Part of a small language model's weights.
Size: 12 layers, width 128, 4 heads of 32 (2 for keys and values), MLP 320 SwiGLU, vocabulary 8192, 4.17M parameters.
Architecture: no biases in attention or MLP, untied embeddings.
Training: 92M tokens, 11260 steps.
Each number is 50 + 10 x the weight over its row's rms, rounded and kept within 0 to 99. Layers, rows and columns count from 0. The size before them is the row's rms in percent of the matrix's.

# layer 3 MLP down (transposed), 320x128, rms 0.189, rows 262-280, columns 0-127
105:44 40 41 37 73 39 43 54 42 42 60 65 63 36 42 29 54 56 54 52 51 42 46 57 52 57 43 34 49 40 31 69 52 55 47 53 53 52 51 45 39 40 43 51 51 53 34 35 61 53 30 42 60 59 60 59 55 60 53 56 51 62 55 67 45 51 55 36 47 47 67 39 40 65 57 54 57 47 42 55 62 45 63 35 49 50 48 65 60 40 46 47 44 59 54 53 46 60 50 67 63 54 56 47 31 36 31 48 64 40 39 50 69 66 67 40 42 33 58 43 53 53 47 42 69 55 53 34
105:35 42 58 54 78 47 41 50 47 56 53 41 62 49 41 39 41 74 41 51 56 27 45 50 45 62 43 46 50 48 49 49 21 55 48 54 54 61 62 33 59 49 71 49 27 57 26 41 37 48 45 55 54 51 53 44 45 46 46 58 47 71 35 48 38 54 62 52 41 46 63 46 53 48 49 47 44 41 57 58 52 58 53 55 51 56 54 49 44 43 57 56 47 41 48 59 24 41 53 56 45 43 52 59 63 55 41 53 72 51 63 56 33 62 59 58 58 47 46 39 31 49 56 39 40 36 55 67
103:62 69 59 40 36 45 53 44 51 65 51 55 51 51 47 66 55 46 44 50 56 45 53 45 21 43 51 40 52 39 58 49 50 30 74 53 66 45 34 42 49 53 50 59 59 41 65 54 36 29 53 58 52 53 32 55 29 73 40 58 61 59 47 44 45 56 57 48 54 49 43 54 64 35 56 39 41 51 54 15 59 54 38 53 63 40 43 43 56 40 49 35 40 56 51 39 37 45 50 39 44 47 53 53 54 49 58 58 42 58 51 50 40 29 62 47 48 62 48 58 53 47 58 48 54 66 60 42
096:44 42 48 64 36 47 42 34 47 42 49 53 77 80 50 44 56 50 35 37 68 56 41 68 37 60 45 44 63 51 70 50 60 34 42 50 48 61 51 56 53 48 54 41 60 27 38 68 41 53 35 59 56 39 50 46 58 68 50 55 47 45 44 33 38 47 41 40 54 53 38 53 53 38 45 58 48 47 49 49 49 57 60 57 47 59 44 27 60 56 30 50 45 46 49 54 45 51 52 53 60 33 44 52 40 45 62 38 27 38 60 32 52 61 36 38 53 53 45 44 51 53 47 52 48 61 51 65
088:42 49 60 32 31 39 71 41 50 69 49 46 44 61 36 42 49 55 41 58 51 56 41 52 61 46 56 56 50 49 63 50 70 33 57 49 56 43 36 61 61 53 29 48 54 23 54 53 52 64 54 50 56 51 55 45 48 74 54 52 55 72 58 45 56 55 31 49 60 38 59 45 64 27 33 40 46 48 42 46 50 50 42 64 58 37 28 41 49 29 46 45 58 53 56 40 47 61 45 47 48 53 41 51 54 62 46 44 47 49 37 48 41 63 36 44 55 53 56 48 52 46 56 29 31 50 48 43
093:55 51 56 46 80 34 31 44 38 67 39 49 53 55 36 53 49 46 40 42 60 41 43 66 51 48 58 29 44 60 37 37 54 57 46 61 48 52 63 38 63 45 52 62 33 66 54 39 60 57 47 59 48 63 40 55 42 50 40 29 53 46 58 33 57 84 46 38 36 41 55 40 56 32 48 52 49 44 59 39 69 54 70 52 35 49 64 46 59 53 52 59 41 48 50 63 42 49 61 55 49 65 45 50 49 43 42 51 49 48 45 52 47 44 56 65 35 56 55 47 53 53 44 55 51 60 61 58
098:39 41 41 41 54 48 35 38 52 72 67 44 29 47 66 43 45 36 48 52 69 39 45 44 31 50 47 39 64 63 56 45 57 57 53 50 61 55 47 57 63 55 44 59 34 48 52 56 48 56 67 29 41 46 82 44 45 49 55 47 70 54 57 48 32 54 48 81 42 53 69 52 60 41 33 53 46 48 41 47 52 44 45 67 67 48 62 47 45 46 42 48 69 52 52 36 45 55 44 65 54 64 44 43 44 61 58 46 56 50 52 37 51 60 54 48 48 58 43 40 46 44 60 42 51 52 53 42
093:45 52 50 51 38 31 60 43 38 57 69 59 50 47 50 62 73 52 63 28 59 61 45 36 44 47 48 46 59 46 62 43 44 39 57 55 62 41 41 53 45 80 50 52 50 64 40 62 56 52 54 45 44 52 54 54 47 50 34 43 52 48 58 40 55 52 45 56 48 54 48 54 36 35 64 44 59 66 52 41 42 57 46 62 41 36 60 48 43 58 59 50 59 44 41 46 51 28 53 27 56 58 40 56 29 47 58 30 24 49 50 56 66 47 62 46 50 58 57 58 75 59 53 35 52 37 49 47
098:35 40 41 30 51 35 40 57 46 56 72 54 63 54 44 39 73 54 50 52 53 55 41 53 58 56 55 48 51 49 44 42 46 40 36 38 46 61 49 51 69 45 61 41 48 39 48 54 33 33 75 37 64 47 56 59 46 52 42 42 57 46 35 41 51 66 36 51 55 58 45 53 50 64 53 35 68 63 53 47 50 45 48 51 55 49 63 48 51 61 55 48 42 55 34 61 66 53 57 50 48 69 63 54 45 68 42 55 50 46 63 43 57 52 68 56 52 55 57 62 70 51 25 52 38 49 69 60
098:58 53 34 60 51 36 27 46 51 90 42 54 57 41 44 47 50 43 50 53 61 60 47 36 52 43 64 43 34 49 83 44 33 65 53 44 56 47 57 62 71 54 41 58 47 49 33 45 38 47 46 46 42 38 52 59 50 54 41 34 46 29 60 48 49 60 64 49 55 53 45 49 54 48 56 48 30 52 48 34 53 42 57 44 63 55 42 46 44 58 37 41 40 52 58 28 52 41 60 45 47 51 53 59 56 62 53 42 51 50 49 54 50 52 49 48 45 70 36 58 61 40 55 31 44 51 54 54
105:57 37 49 47 44 56 55 54 48 59 48 40 48 57 29 55 38 62 60 60 65 45 49 31 60 58 51 52 62 37 48 62 59 63 59 62 53 52 54 51 50 37 42 57 56 50 42 43 39 49 58 57 40 76 42 36 62 22 56 48 28 63 64 47 51 51 50 64 41 28 44 39 48 46 48 54 45 68 51 44 53 52 36 39 49 51 55 49 61 28 48 42 41 39 49 59 57 55 54 47 51 52 55 75 62 51 61 50 40 37 61 53 51 45 60 61 44 38 46 60 68 50 55 25 44 67 58 42
094:62 28 59 58 57 53 60 53 75 47 48 50 36 61 60 66 53 69 43 74 55 65 44 55 55 46 42 60 50 47 51 51 45 45 45 60 47 34 60 30 31 41 45 42 47 34 68 58 53 50 63 49 50 37 47 44 56 50 47 54 56 49 47 48 44 55 48 49 51 51 57 50 60 36 78 61 51 50 59 64 37 41 63 53 54 64 61 49 60 30 53 64 49 38 54 54 43 39 49 49 50 54 53 35 31 48 57 55 57 49 36 44 40 54 36 52 53 42 53 64 48 38 51 64 38 51 31 73
099:53 56 59 58 48 41 46 48 33 19 53 58 46 53 37 41 40 55 58 51 54 55 53 49 52 54 36 43 45 51 23 55 77 60 59 45 57 26 50 49 59 55 49 47 51 64 46 38 37 57 43 55 50 66 42 51 41 51 56 48 66 42 59 45 46 31 12 43 60 58 57 54 32 67 45 35 49 48 55 42 37 47 53 49 54 37 48 67 37 51 51 42 46 36 39 50 68 53 52 53 51 49 68 65 58 34 42 47 51 52 55 60 43 42 40 51 50 47 48 43 37 51 59 41 56 46 48 41
093:58 56 31 51 45 54 54 57 66 60 50 50 44 51 41 72 52 50 34 60 41 59 45 52 57 58 55 41 45 44 40 54 31 51 40 62 43 45 47 43 50 56 47 36 57 48 19 46 73 38 43 46 45 31 55 50 73 64 52 68 54 52 58 44 34 59 37 66 55 54 67 48 38 47 52 53 41 49 36 50 63 51 34 61 60 48 46 43 58 50 43 36 47 44 48 53 62 45 43 27 47 51 49 37 63 52 51 71 54 43 46 47 54 53 54 34 51 67 50 70 40 59 64 51 52 42 62 63
091:67 48 46 54 48 26 59 47 43 77 39 61 61 61 60 32 42 40 57 49 56 48 47 45 47 54 48 55 58 53 62 58 37 41 46 56 34 64 51 35 50 61 32 51 38 62 60 56 50 53 43 56 44 48 69 53 59 72 51 37 46 63 25 46 40 62 50 56 50 34 50 57 65 46 70 64 35 44 54 42 36 49 46 46 38 55 57 44 46 34 44 45 36 41 63 39 48 47 60 46 45 56 65 54 41 55 50 52 59 50 61 53 39 46 57 48 49 60 59 49 55 51 52 52 45 42 40 83
099:51 51 32 33 54 49 39 46 55 81 49 43 49 34 59 56 55 43 37 47 51 31 65 49 40 59 39 61 69 43 61 66 50 70 31 46 43 56 50 36 65 54 49 45 42 49 47 63 67 50 72 41 43 33 52 49 60 46 43 56 61 43 52 64 35 58 68 57 54 42 37 55 41 55 50 36 49 50 34 40 54 47 63 44 50 61 49 39 40 39 43 29 56 44 42 46 47 41 40 56 61 47 46 39 46 59 58 51 54 58 32 50 52 58 44 45 56 44 45 50 53 62 60 27 44 34 49 48
095:55 58 64 52 47 63 49 60 56 65 51 60 60 36 66 47 67 57 40 49 55 48 41 53 61 52 57 38 47 46 70 53 46 67 46 45 37 47 36 55 59 49 55 43 60 62 55 49 44 53 57 30 62 58 50 37 31 48 46 67 58 54 48 55 80 30 57 62 43 46 48 51 38 55 62 52 39 47 67 21 58 55 28 40 53 46 64 69 45 47 57 47 54 28 50 53 46 35 64 36 54 45 54 53 56 63 52 52 54 55 54 54 53 38 43 55 40 62 73 60 48 55 50 48 56 48 53 52
096:39 35 63 57 41 49 52 63 28 59 37 44 71 57 49 56 31 51 58 20 65 56 54 40 42 50 58 34 39 43 52 33 59 47 52 72 52 52 57 53 68 60 47 42 38 64 48 40 44 66 52 43 52 72 51 51 53 55 55 35 56 59 51 44 51 34 47 61 32 31 48 65 45 58 41 48 48 56 62 56 58 53 47 54 58 64 50 41 41 58 56 56 38 43 44 40 47 41 71 49 54 46 54 42 61 60 53 46 66 70 49 36 53 46 38 51 60 42 53 63 57 58 36 43 56 48 48 50
102:44 61 57 52 61 41 38 68 57 31 49 47 23 45 62 48 45 53 43 51 38 35 59 62 59 48 39 55 38 35 23 37 52 45 43 51 53 67 64 47 53 47 57 51 43 62 60 39 48 40 44 30 67 47 53 53 46 26 28 63 60 46 52 45 47 56 47 52 34 49 58 46 52 43 35 65 43 48 62 61 38 46 60 65 52 57 56 61 62 56 53 56 62 62 66 54 54 52 46 59 60 59 47 46 66 41 51 49 52 62 59 61 42 41 56 41 43 54 42 44 36 49 47 58 75 43 55 54
# layer 3 MLP gate, 320x128, rms 0.192, rows 263-280, columns 0-127
106:33 62 47 49 36 55 49 50 22 54 47 32 42 51 50 67 49 59 50 31 67 44 38 35 53 33 53 59 56 41 60 59 59 52 53 53 53 56 55 44 56 49 53 47 61 45 47 60 30 36 61 52 45 66 49 60 48 51 45 56 46 66 56 53 58 56 53 63 59 59 53 62 52 58 52 38 26 44 55 47 44 57 39 36 54 58 61 43 19 54 48 51 51 56 48 31 55 53 41 39 42 35 54 68 45 55 51 37 54 56 57 59 60 51 23 34 48 69 32 46 48 49 56 47 39 57 56 51
100:45 39 53 48 53 36 32 51 40 51 47 61 35 52 46 66 48 66 48 38 52 56 30 51 42 53 49 29 52 51 68 60 50 37 68 46 60 46 46 50 56 51 59 54 43 59 44 56 57 66 58 49 53 38 58 36 46 38 35 65 39 40 57 46 51 55 54 46 52 34 50 38 62 52 56 30 52 55 42 62 28 49 43 42 49 29 55 49 32 61 31 47 47 62 50 56 44 56 39 37 53 54 46 65 57 48 44 38 59 44 69 45 55 61 37 54 63 64 71 47 71 57 54 60 43 48 46 69
104:51 65 64 51 52 56 49 48 41 52 67 60 44 41 51 48 50 55 50 40 35 50 40 44 48 49 55 55 60 50 47 64 49 66 62 19 52 50 49 44 39 32 56 47 49 61 43 56 49 63 69 43 28 29 55 41 47 57 44 56 52 61 62 44 43 49 55 62 66 35 81 57 53 41 63 52 34 43 57 38 56 61 52 63 54 56 41 62 64 56 39 29 57 57 66 53 47 38 49 64 39 61 56 51 41 60 68 53 47 47 45 62 40 46 51 62 39 54 41 52 59 45 68 57 47 38 56 59
084:67 58 52 34 43 41 37 39 35 68 37 56 39 47 50 53 44 37 47 42 44 43 70 49 45 40 51 57 46 41 56 43 55 62 44 47 61 39 53 60 55 47 53 49 30 44 53 38 53 44 39 48 55 48 49 51 52 42 53 46 41 53 62 51 51 74 49 61 38 43 57 43 75 36 57 39 60 51 38 56 56 35 46 64 55 47 54 53 54 54 59 37 45 68 55 39 51 64 26 37 41 53 52 53 55 66 58 41 28 47 44 27 54 38 26 60 71 38 41 52 61 57 43 45 45 63 47 57
095:43 60 43 50 65 32 44 40 41 73 65 67 48 51 43 47 56 39 36 50 67 42 29 41 50 50 68 58 55 51 58 47 36 54 58 52 60 63 55 45 71 54 48 49 38 69 56 54 49 54 51 48 46 52 55 54 37 64 56 38 51 44 50 41 55 74 57 52 56 55 38 33 61 41 56 44 52 59 57 34 66 49 40 68 59 40 36 47 52 42 61 46 46 38 41 65 46 43 53 40 43 49 44 58 52 56 35 48 55 49 48 49 33 41 55 50 47 49 62 61 69 38 60 46 58 54 81 62
100:57 65 63 46 31 42 45 56 57 54 37 55 52 24 39 47 57 49 49 34 62 43 45 51 55 52 47 61 42 38 56 59 58 43 69 42 39 40 46 45 61 38 47 43 42 50 55 55 50 44 60 39 42 37 42 37 43 39 40 49 59 61 70 59 37 62 52 40 61 58 50 45 50 43 61 51 42 61 65 28 59 31 37 50 44 52 41 31 53 42 54 27 57 45 61 38 65 46 40 38 37 53 58 42 52 49 41 42 61 46 52 45 74 58 43 62 37 53 49 47 51 50 47 43 48 32 71 61
091:45 55 60 49 38 51 63 27 42 48 60 38 49 50 48 69 53 57 30 53 35 59 64 49 49 63 51 29 67 50 57 51 66 48 51 53 57 33 61 40 65 52 54 56 41 48 55 56 29 51 78 73 38 39 42 36 51 48 49 41 53 40 44 43 24 53 58 57 62 36 56 43 69 30 51 45 46 41 39 48 53 62 49 48 73 40 42 66 38 36 48 44 59 44 52 41 48 55 36 50 47 49 56 52 56 36 52 44 48 52 52 50 41 52 49 54 40 56 49 45 41 34 42 42 40 52 41 59
101:54 68 52 42 52 43 45 53 33 60 51 41 59 50 41 34 48 47 53 35 46 46 47 45 47 32 45 44 57 30 63 52 52 57 52 43 64 53 63 39 62 74 68 55 30 41 52 40 44 61 64 48 49 42 44 55 64 37 33 78 56 56 48 51 48 60 48 40 59 48 56 42 40 51 52 39 37 54 56 36 53 51 32 60 44 46 62 54 52 50 59 47 51 48 61 53 25 42 58 60 48 33 44 41 75 47 57 48 46 60 54 55 46 50 47 35 69 40 50 52 54 35 27 49 63 45 62 51
097:65 55 37 31 38 50 33 55 45 45 49 61 39 55 52 50 53 63 40 21 63 40 48 34 48 44 43 47 52 38 53 70 36 45 50 52 45 46 53 67 68 67 47 49 35 50 46 59 55 32 69 55 53 48 53 53 59 37 31 55 57 46 54 49 61 54 39 39 63 44 60 63 59 37 61 57 46 26 54 38 66 63 29 59 62 45 34 46 45 56 49 47 59 50 45 46 50 48 50 42 62 52 43 60 45 49 57 42 50 57 73 47 49 53 35 45 49 55 61 67 55 52 47 37 35 43 43 41
103:57 59 49 43 35 46 60 57 36 61 40 41 50 39 60 50 51 60 40 42 55 62 47 59 45 45 42 69 48 35 61 60 40 42 76 56 44 54 37 54 53 51 53 40 43 39 47 51 40 41 37 64 55 46 52 51 50 46 37 66 50 49 58 65 61 55 45 54 67 56 48 49 44 33 64 50 61 43 48 58 53 66 32 46 69 33 31 42 53 45 42 68 48 47 54 48 56 46 39 34 55 48 36 52 55 42 54 52 33 56 47 59 59 48 43 36 57 61 81 58 65 47 54 24 46 60 56 48
098:73 54 55 46 43 44 53 47 53 52 49 53 37 53 55 56 55 62 51 30 50 60 49 63 39 51 18 59 62 48 56 53 50 49 39 52 54 56 51 44 54 56 59 33 42 48 43 38 41 68 40 43 41 36 66 65 53 46 36 50 36 55 67 34 47 44 54 47 52 49 57 50 79 65 52 61 53 61 40 58 45 64 35 69 53 28 50 49 43 51 36 58 40 50 57 63 36 50 56 56 50 33 45 34 61 64 68 56 35 48 53 35 59 53 38 55 46 50 56 59 36 58 48 53 51 42 44 56
095:60 47 52 46 35 22 51 37 47 47 59 51 54 52 54 65 61 64 59 44 70 40 65 60 43 66 57 46 55 60 63 59 39 50 46 57 46 69 56 62 43 40 59 53 62 50 53 58 42 55 66 58 31 32 54 51 54 46 33 62 52 50 42 51 53 54 59 53 58 46 35 41 52 55 55 62 45 56 51 57 59 68 31 45 56 65 41 50 58 48 42 64 53 43 58 56 47 40 38 62 47 53 51 51 63 44 47 44 52 43 56 25 51 43 29 41 44 52 51 59 60 45 15 67 55 45 53 59
099:51 66 71 36 52 42 52 49 58 66 42 47 58 55 51 70 60 42 46 52 52 61 57 38 48 45 57 23 57 52 55 38 38 60 49 67 47 69 67 44 49 63 47 52 62 68 50 53 48 62 51 40 30 48 52 29 42 59 53 71 51 48 51 62 40 68 67 60 50 43 39 42 60 46 65 47 54 59 43 29 55 43 47 35 55 58 55 39 47 46 44 50 46 48 47 55 48 61 43 35 50 54 53 44 64 58 58 55 41 65 57 39 41 45 45 42 51 52 39 39 66 50 63 40 53 26 59 61
100:48 51 53 49 34 44 48 57 49 40 32 64 49 58 51 41 70 55 42 51 43 20 58 37 50 41 37 36 59 44 54 68 50 40 44 52 61 50 44 54 46 40 42 66 45 40 55 44 47 46 48 59 36 33 54 40 53 30 39 54 61 39 67 41 44 47 47 33 52 58 72 67 54 45 45 50 30 35 50 48 25 43 47 54 46 45 50 58 52 59 56 54 34 42 60 58 53 52 45 62 37 48 50 53 60 51 54 70 41 48 47 60 55 46 46 57 49 67 58 52 35 66 47 51 37 36 34 67
108:54 56 46 54 35 63 50 60 45 45 46 48 50 38 56 45 38 55 64 22 55 47 68 42 43 52 55 49 57 65 59 58 56 41 60 60 31 49 55 55 38 36 47 49 40 34 46 55 43 48 59 60 46 27 38 56 42 49 58 61 58 50 61 57 45 44 46 54 43 23 58 46 56 42 45 51 39 63 59 48 58 28 39 40 54 61 44 49 26 31 44 47 69 39 46 52 38 37 52 51 52 22 50 54 39 64 63 52 45 44 44 50 59 52 41 47 43 47 66 65 47 68 43 49 54 49 41 50
095:38 38 56 44 33 46 46 38 51 48 37 71 50 45 47 47 48 59 36 56 51 36 58 52 56 49 43 39 59 24 53 38 44 36 37 33 49 48 35 43 61 58 67 49 57 58 44 50 45 57 45 35 57 31 50 43 59 41 47 52 63 38 35 42 41 57 51 40 49 23 49 48 43 50 65 48 38 51 62 71 55 48 46 45 54 50 47 52 44 46 54 55 60 44 52 26 52 42 45 45 63 59 50 35 40 50 49 60 46 49 51 32 62 56 35 39 46 45 56 72 54 57 30 57 55 31 30 39
106:52 45 52 57 43 51 71 45 38 71 65 51 44 29 47 64 55 65 65 48 63 57 47 57 35 34 40 54 55 49 73 46 39 42 66 50 56 46 64 49 42 55 47 50 52 42 49 67 34 39 45 54 41 50 42 56 54 36 33 56 45 82 56 65 44 53 73 50 61 60 51 36 54 47 62 58 48 57 53 60 63 43 39 55 54 59 41 55 39 51 50 59 59 61 68 50 50 38 48 59 49 53 58 44 64 45 49 58 54 42 42 54 50 40 60 49 61 47 46 57 58 19 50 60 45 44 61 57
102:58 38 56 40 45 42 69 49 42 50 40 79 40 55 55 43 58 51 54 50 50 64 60 30 46 47 50 39 73 60 49 48 59 68 52 38 47 39 54 69 61 49 49 47 34 53 60 49 43 52 62 55 47 43 49 47 46 56 71 55 55 46 62 48 68 62 43 47 46 39 70 42 56 47 39 52 62 49 43 47 53 63 44 58 52 46 43 61 27 45 51 42 48 64 49 48 52 46 49 37 40 38 47 59 51 76 66 57 45 42 50 24 62 47 37 54 68 48 64 58 67 50 55 37 35 45 53 55
# layer 3 MLP up, 320x128, rms 0.191, rows 263-280, columns 0-127
108:47 58 46 53 60 47 49 52 45 67 42 47 35 53 58 25 40 50 57 65 38 32 30 57 57 67 49 64 41 38 55 33 45 57 37 47 57 77 54 30 48 45 44 36 50 48 50 60 57 42 53 39 50 57 45 45 39 49 39 47 55 46 55 48 49 55 50 52 51 51 40 53 54 41 47 38 42 44 32 51 63 46 53 70 47 56 46 73 54 47 43 60 51 34 46 48 59 53 59 51 55 38 29 45 50 40 49 57 59 51 48 44 44 49 48 39 41 14 39 62 36 55 48 42 61 25 45 45
101:61 49 56 37 47 40 76 51 56 67 41 64 44 42 64 63 54 35 29 48 49 57 49 59 38 45 58 46 32 55 45 53 48 55 44 58 61 40 33 58 68 40 51 56 47 39 63 54 46 51 36 56 53 60 50 71 37 45 48 52 54 64 46 55 51 63 51 48 58 57 61 43 37 22 59 48 60 50 54 45 55 52 50 69 49 60 50 54 58 40 61 49 71 40 55 36 48 57 47 53 45 57 32 44 55 43 57 65 35 50 38 48 36 34 58 65 56 61 56 60 48 36 74 46 48 54 56 56
096:44 39 50 73 50 49 53 44 49 49 56 33 49 59 67 45 54 45 61 62 36 52 60 49 48 59 73 66 46 43 62 44 61 43 42 51 74 40 57 48 59 55 59 39 55 44 77 48 50 49 58 67 65 57 56 54 39 46 54 53 68 38 60 49 45 34 43 52 65 49 56 54 50 54 46 62 68 50 47 54 49 39 58 52 42 27 30 49 42 56 38 65 28 38 39 43 64 56 46 54 43 49 55 54 35 47 63 42 48 52 50 30 60 48 55 43 43 52 33 61 68 50 53 54 59 64 51 50
083:41 33 69 49 45 54 85 61 56 31 56 51 39 47 49 52 45 57 47 43 53 55 48 53 43 50 30 47 62 63 48 59 53 43 45 53 40 36 34 50 50 50 42 53 59 34 60 65 44 65 54 59 48 39 48 33 51 42 42 51 55 51 51 52 32 50 28 38 66 46 44 59 50 46 52 57 38 49 57 45 47 58 45 45 42 61 39 56 39 53 53 50 73 45 33 45 58 41 48 40 47 52 49 48 50 55 44 46 61 40 48 51 42 42 32 47 43 78 72 64 38 44 54 55 35 53 29 36
088:42 67 50 60 40 60 41 40 35 21 44 34 39 65 57 49 46 55 55 47 20 52 46 41 48 45 41 52 57 58 34 51 48 53 46 53 45 49 40 59 45 70 48 45 70 37 54 53 31 51 48 58 36 53 52 33 46 52 48 51 50 55 52 46 34 21 25 58 57 52 55 56 63 66 58 40 49 56 50 55 32 51 41 56 55 64 41 47 39 44 54 37 35 51 46 39 51 51 51 50 40 50 52 53 54 39 48 47 58 64 44 56 57 74 53 56 49 44 53 65 48 57 60 60 57 54 48 29
098:36 54 40 47 45 75 73 51 49 39 54 47 43 48 51 60 54 42 61 43 72 53 50 41 35 50 49 35 58 62 60 48 59 48 54 52 42 51 34 51 51 40 41 52 40 47 32 72 35 54 34 68 49 57 55 51 38 45 46 46 36 38 50 49 54 33 47 53 45 53 68 53 29 72 52 58 66 46 27 61 45 74 42 51 50 45 52 41 40 52 46 41 47 71 44 46 68 63 66 44 63 53 53 65 49 48 56 61 44 47 58 51 44 51 53 49 57 50 54 38 53 58 42 51 59 68 45 55
090:59 53 34 51 46 38 53 48 47 59 62 67 55 41 57 54 41 46 57 33 67 49 46 49 53 35 52 60 32 29 54 45 62 40 49 57 38 62 46 63 32 57 47 61 60 39 46 60 65 45 37 53 39 63 52 50 58 56 39 43 41 70 48 68 55 48 52 54 62 62 49 58 59 42 81 40 66 75 40 56 48 52 47 49 53 49 48 51 58 54 60 42 60 64 48 44 43 43 60 43 51 47 53 65 33 41 56 45 41 65 51 55 64 36 47 40 51 60 56 53 50 51 73 41 66 65 54 45
098:49 40 52 60 55 30 50 43 41 44 35 82 43 42 56 46 43 48 50 57 50 55 38 58 45 41 63 44 39 58 43 52 35 42 35 49 55 24 41 64 61 49 41 54 52 71 58 50 48 32 44 54 26 44 50 48 52 57 54 48 45 54 66 63 53 42 63 39 46 38 55 50 60 36 41 54 57 61 50 35 50 61 50 40 47 50 48 43 67 47 48 56 44 57 30 53 72 37 66 44 47 52 37 52 44 54 61 56 41 41 56 38 47 53 46 58 60 76 61 43 61 45 49 50 28 52 43 38
097:34 60 54 64 48 40 56 59 50 62 54 46 61 45 47 45 47 30 44 52 57 42 56 62 59 39 64 57 53 54 57 44 44 56 57 45 50 46 49 36 53 48 45 63 48 58 55 70 57 20 50 47 51 66 50 48 50 48 35 37 59 43 55 44 47 48 62 44 57 58 60 43 54 40 42 43 57 73 37 45 32 44 40 36 44 78 61 48 58 45 65 51 63 60 34 43 56 53 51 59 29 59 56 63 46 43 39 41 26 38 50 52 41 36 45 54 48 48 49 32 60 51 54 71 41 65 59 49
107:48 58 52 56 51 47 56 32 65 49 44 38 47 48 32 39 45 55 45 60 46 56 49 38 54 38 47 26 71 49 52 50 70 59 40 57 39 46 58 69 33 34 47 58 57 34 51 53 53 55 46 72 45 47 48 67 56 48 58 42 36 51 49 60 41 46 47 39 55 45 50 67 54 41 51 47 62 56 28 54 43 69 60 40 40 32 79 47 48 48 54 43 53 69 40 43 42 31 60 60 51 48 49 40 44 62 46 48 48 54 47 43 47 39 57 45 55 56 37 65 53 68 40 37 36 54 39 49
092:61 34 65 45 52 50 41 48 55 56 53 54 54 49 60 63 38 56 62 51 60 45 62 28 60 46 57 44 43 34 46 53 44 54 59 64 49 62 58 50 54 61 66 55 29 63 46 38 56 57 50 37 66 44 58 42 49 38 76 69 50 59 48 58 58 53 43 61 45 53 47 48 42 68 26 45 44 54 50 60 32 52 38 46 67 52 59 31 60 56 53 41 31 48 50 56 42 42 46 42 46 47 35 49 51 49 32 57 64 50 64 43 55 44 54 38 71 62 36 49 56 46 57 53 48 27 51 58
093:55 40 48 58 44 37 64 55 38 42 59 54 28 48 55 57 57 44 63 56 51 53 47 52 32 51 59 43 69 57 47 29 39 49 44 51 52 51 42 61 59 53 48 70 51 40 59 35 35 59 48 69 50 57 54 67 53 43 47 67 43 36 48 47 34 45 31 47 65 51 55 45 56 63 33 49 46 45 42 56 54 65 53 54 55 63 50 38 41 57 58 63 75 41 46 63 33 21 53 64 51 41 38 41 49 48 43 51 49 55 54 43 38 51 50 37 41 46 59 67 53 57 52 36 54 62 60 69
096:54 61 42 54 41 47 47 36 49 40 49 62 35 57 42 51 46 35 48 35 66 42 59 47 62 51 64 49 37 36 55 50 56 69 61 50 70 55 53 52 55 50 29 48 48 48 55 54 62 41 46 53 41 41 60 64 40 29 59 47 50 70 42 51 59 41 44 56 45 63 36 63 65 56 25 46 39 57 39 50 58 48 49 51 57 73 44 58 56 58 47 43 47 50 44 60 45 71 54 38 55 65 48 49 45 58 55 41 53 50 64 36 69 53 58 51 48 75 35 32 51 44 31 53 58 56 55 53
087:44 40 62 50 58 40 49 48 42 53 56 32 35 41 41 39 54 44 51 46 52 32 48 70 48 56 59 37 51 40 56 48 59 49 58 36 76 63 48 65 46 38 45 53 44 51 47 65 55 71 24 58 55 43 60 47 42 52 54 65 40 30 48 64 45 55 52 45 51 52 47 65 21 57 58 58 71 49 45 61 65 43 60 49 57 46 45 77 51 59 39 57 48 45 42 50 52 46 33 48 41 53 56 56 43 48 49 46 39 56 61 55 33 43 71 43 39 43 50 47 44 40 61 50 51 43 60 63
097:53 54 44 53 48 66 65 34 56 57 43 38 68 56 45 54 41 46 59 52 35 56 46 56 54 49 35 48 57 38 50 44 63 59 43 51 53 48 44 58 57 47 47 42 60 48 52 42 55 56 34 44 55 53 55 49 50 40 30 37 44 27 42 52 39 55 52 60 50 76 41 43 43 52 64 54 49 51 38 52 61 42 50 52 45 36 49 26 36 49 49 47 52 32 45 45 48 34 47 44 63 51 60 43 47 49 47 59 54 34 38 26 49 63 69 66 69 49 26 64 52 42 46 33 59 27 44 35
093:43 59 36 59 53 29 55 43 48 58 50 51 46 61 47 59 52 66 52 37 70 61 37 50 47 60 57 50 64 60 57 46 58 45 42 55 40 69 68 35 66 55 38 48 72 69 56 62 39 36 56 50 63 48 46 61 41 34 52 67 51 58 48 44 46 58 58 41 56 50 44 31 57 33 65 52 42 47 58 40 60 50 39 44 35 67 48 56 43 48 49 44 56 34 46 59 43 46 65 57 66 52 47 51 24 47 36 45 55 47 53 51 53 55 56 43 43 65 41 57 60 40 54 68 50 33 48 66
097:44 30 37 53 50 65 71 50 27 51 43 45 49 56 69 53 67 60 59 61 45 64 39 66 62 42 43 59 60 49 53 49 56 54 41 50 48 65 50 62 50 51 54 67 70 56 52 53 38 58 51 68 38 56 41 39 62 36 54 54 49 50 52 43 58 49 51 41 36 42 40 62 57 44 69 45 62 36 31 76 57 53 58 56 56 62 57 54 40 33 48 66 59 54 53 32 51 57 57 33 52 42 53 52 46 34 52 55 62 55 36 55 59 57 48 37 48 48 61 67 58 47 45 52 46 48 34 58
099:44 61 47 51 60 56 40 55 39 42 47 48 50 37 49 45 51 31 49 52 47 48 67 50 46 35 31 39 54 50 36 55 75 40 68 51 59 57 42 72 57 44 25 47 49 43 40 50 38 54 48 57 56 39 55 54 64 58 58 61 59 64 67 36 35 53 45 42 53 49 48 38 36 42 41 60 48 47 45 62 33 40 43 49 32 45 67 52 49 50 52 58 43 56 40 44 43 44 39 59 57 32 29 41 71 43 75 48 61 61 36 52 59 58 58 56 62 37 42 54 48 49 36 47 43 58 52 49